From a checkpoint of a small transformer trained on Wikipedia.
Architecture: RMSNorm before each block, biases on query, key and value, untied embeddings, some layers without attention, local attention windows, shifted keys, capped logits.
Each number is 500 + 40 x the weight over its row's rms, rounded and kept within 0 to 999. Layers, rows and columns count from 0. Numbers have three digits each. The size before them is the row's rms in percent of the matrix's.

# layer 3 attention output, 192x384, rms 0.123, rows 0-42, columns 256-319
091:479493462418527538453511449509517549484452499536548449454430555551509480463507505481548481512539458563540520538519440472488519542486500527517553471481538421534583470558486476494438564448526481
091:462519501481532524461591512504490505494467536503511463502474537516514441463479510481510511535560514448461503518574518528437496545456548621590504515498494557459529502482564505462435508436494457
100:515515518517542464531525487509460522498471540417519504539458496511536490537540420512476545491518506505537552554512517484484434495538447501511499482500450467517479490465480518464513522489527471
091:446530584506493520456538486507443545464460525509459543563442531580568500512504522437412586576497428490482490555550435470472533533542543485579498538587547480485550466561459468457449548484470463
103:511507538473498552470481559491504543430473481554521543451509504510476480469477556505584484495533437479471547485537461432502523504538484506561478515576529497474506471482480541420505521512474465
113:480463453523467421576495464503403500587482554424486460589454462500580539575577437539432549571482563551524471383476566564567567515434484505504573504480578509567499608519529524554495454524489595
091:479550555570531494538484512509468490469512571439488499528469481488551470557547413503460514572539511541561489522460521533547556462507455465448514538465510459573505514531464471537547532516467552
088:537478455404502494507482424490506516524451467515563487518513542556499539500511497476477480454471455607526471548527515460452467580570505562573568535546549390493584464590477430539423485478403517
109:531545549509534503479521535500477466478455507507500518446486525452502462466440505509521475471535466509483438467500493500544538480526498449552557584547573483544506486539466440575476539530460546
106:512509486508533474510500488504495441509489480480518477459490487486447498479481447555521460440518542486532456506491494547538509516503480547476502501470491506516483528523488491565498514512499526
119:475535540508484572466559576552521570462527534530404552535492522522511501510493562447526587578516493532530549496474481475475510476513547499451475487503468487538509507524462509488589490517511493
093:583525444532479442562476532475479456552466506440456505548465504501536513505519430508512547476569493522578496603543534486577516454495405566561552529525526443544482479566476461511421543463460545
109:457532503484496541453495536519498516483493500509505482414451501453470507478458479532604456501532492496533512472466578531564524494463525485476522583488468525514457518488517465513531508446567545
107:501465443569415417576448486474470460594557488453479505545513481504498554543545415528484491483438514490493544560533510524495476490507463542525478472484493509517496498533503529457436534434524458
094:516519514465514533483527483496511565473486558528524545506483533520530482494513507466506529537528495413494486406482429484496545472459543434458413459494494586436467532460477570508610517571548453
109:471518519472517545471525467496523531499473530510483487486483533522522501498483501467496512528512566516491540438523515544499506529464479535464455497456493541552475587479484534465455511546500486
124:454540510515517483465493503521445468497439546489549462500452523488517487487437475518476531484500506513520531476487490508499519547502511570494506496501493455494492513492482492517485496479518524
097:536506482407523554487475457492532504478488459567545527411514519503460527486469514453570409456518540504522471493448508532524487523463490450416490475453516557551473514497541504530426477487467519
101:461500510505575532437502457490525494494449448546493480435446503542463489428470488472523452478562492492467401442451544507468597576493517526560533569554533530418536525501569438515473405510437534
104:508460458561514450566511494505499456541556501446433470483563460428492502562550454537517445499481561432479559477512484511476472507426488534468416392424454584451445516408497619431485503461580457
098:365502559580456482524520502508464500522417548438462459543452450518578525559512525513393524555419541529518424478490504524496507504470529504457492477501538548516507579549503496550496447497483514
086:518426435500453460504444493457477487525529410504493472481523484509486534462508488495532482465446469492443484493534512538500471518485462426555474540544514546430490506502526470421407542462495474
098:450516530454520563496516475512482574493454581536516564503468535559550497536553509470454557596477572452520542504480580527565485488444479510468469494446447569493442525465514539463503516413505491
101:536496503534492454500480501508473457501544469506530503444505496460471468479488462574523419447506419478514459620450510464507512517593448514541540562580497472475492421484506435500510458503475510
097:429457427541445437533460492479486466587486466468565448484529451527497505486506506494538488496460534481495547480451564587484508492482505492429525536476472439502442547450465509492517514448561530
094:474557559520499523477551535554510542460494559470420523506443485470498461517486485508465547529550484508492360482472496505489554553549446482554542576532533484497525492514517437551509467575449530
087:501532523526483465549448483490519455501516519461516429473525480410467498544480500523530410438445494476447465461502463513479526550494510547500519544519541504513527515511428516523495510484506499
113:524550531494501537484521584458526496465496507509457566491510484502496474474478544459568548506529481502486552507525516441499478494504476484508475482509457510478476461438526536462512509497510490
089:538476522433503556466465472502495503492491423543657494453589488470454548447449493488565429451523465475443500370472459426432438555450559468382417501540481567496500429505486537472548457522469431
099:474504517576467518496511468506489557491498503471451507530454511499492503544514493523480516508475513507517552452471437501500564484420530550508503448493544464527523545542442546471507543485539474
101:462475498539446515523518499496444546507561526505409541620473482561520507574588541477442593601477462439477464486538446485484547511474612462479491566523531508514508471482530485528535555492548515
107:506597547494518528461496554517491476468444573498501496483424510453539476502441458477539535524543465538536502479483458470544553483528475501505503533552497464502511480529461470540535559542464523
113:496505534462506608418483472481511596417506450604544576457467536580479503438474569445507474514530478517496501496530456468460500495454563488504472528530514509521527461485518497493504525527482453
113:502468498482540492525509426475485483534507476473457479506509524536532510508553465530457481499482554420478589484542474505489487472488437579464419455494431531480426555461470620434484497499570459
081:543473467497531468519470446498498531498474478501590554535465540517506524482547508546494541423500515496524460471452537550467546521514530493508548548459477504468493539405550464555519443520512521
092:555539506443515601433488542498484565447435467593553497413508549554471548423431539419625508496500537507553503449513463484517523475353529491520513429487574489513510543508555531473437534496559540
091:484478460486517497499552491510527543521444549463449431510520510505497491546511523441489531542520494467432565560513502494428481563564475546509439512522471509452514486492480531415490486548465445
096:489526524526432519508486545521445483496526533484465490517491444433507522532480455518517507534504493540536513487513496483537474514462493519513513495534553453504510481547535494510449537486520563
100:510432438533438451525495484500470503554555457479502460532556476491419531506514478540499496440445456485534433454445556475577562539555438470555553606545533477478455478484537435557517492559436605
094:464486479521450470527463477459467455536530495502476518491449441493538504500503455509466463535496474452473499506501509517528483536539494499519477531525469522468497494488438489500512575492499504
089:485454487542446528501425449474451512501569356536562566525493434548452553487508504545540432475474573516521591525512533553487453478474492555457457451417451516559487538537453549490530481509520459
103:540561570471451537487513563528499497454552515496479525517572491495460486491473506498505516491493435554522472511521429426479512493496518439494497487523557476560625445577485482505491544528424473
086:569549537438496555472479514512503504446488530520539528471518524468473484503455534450522518490497526504507478600473484528480424443490451508441448437443443480470474522499456503528515476480526468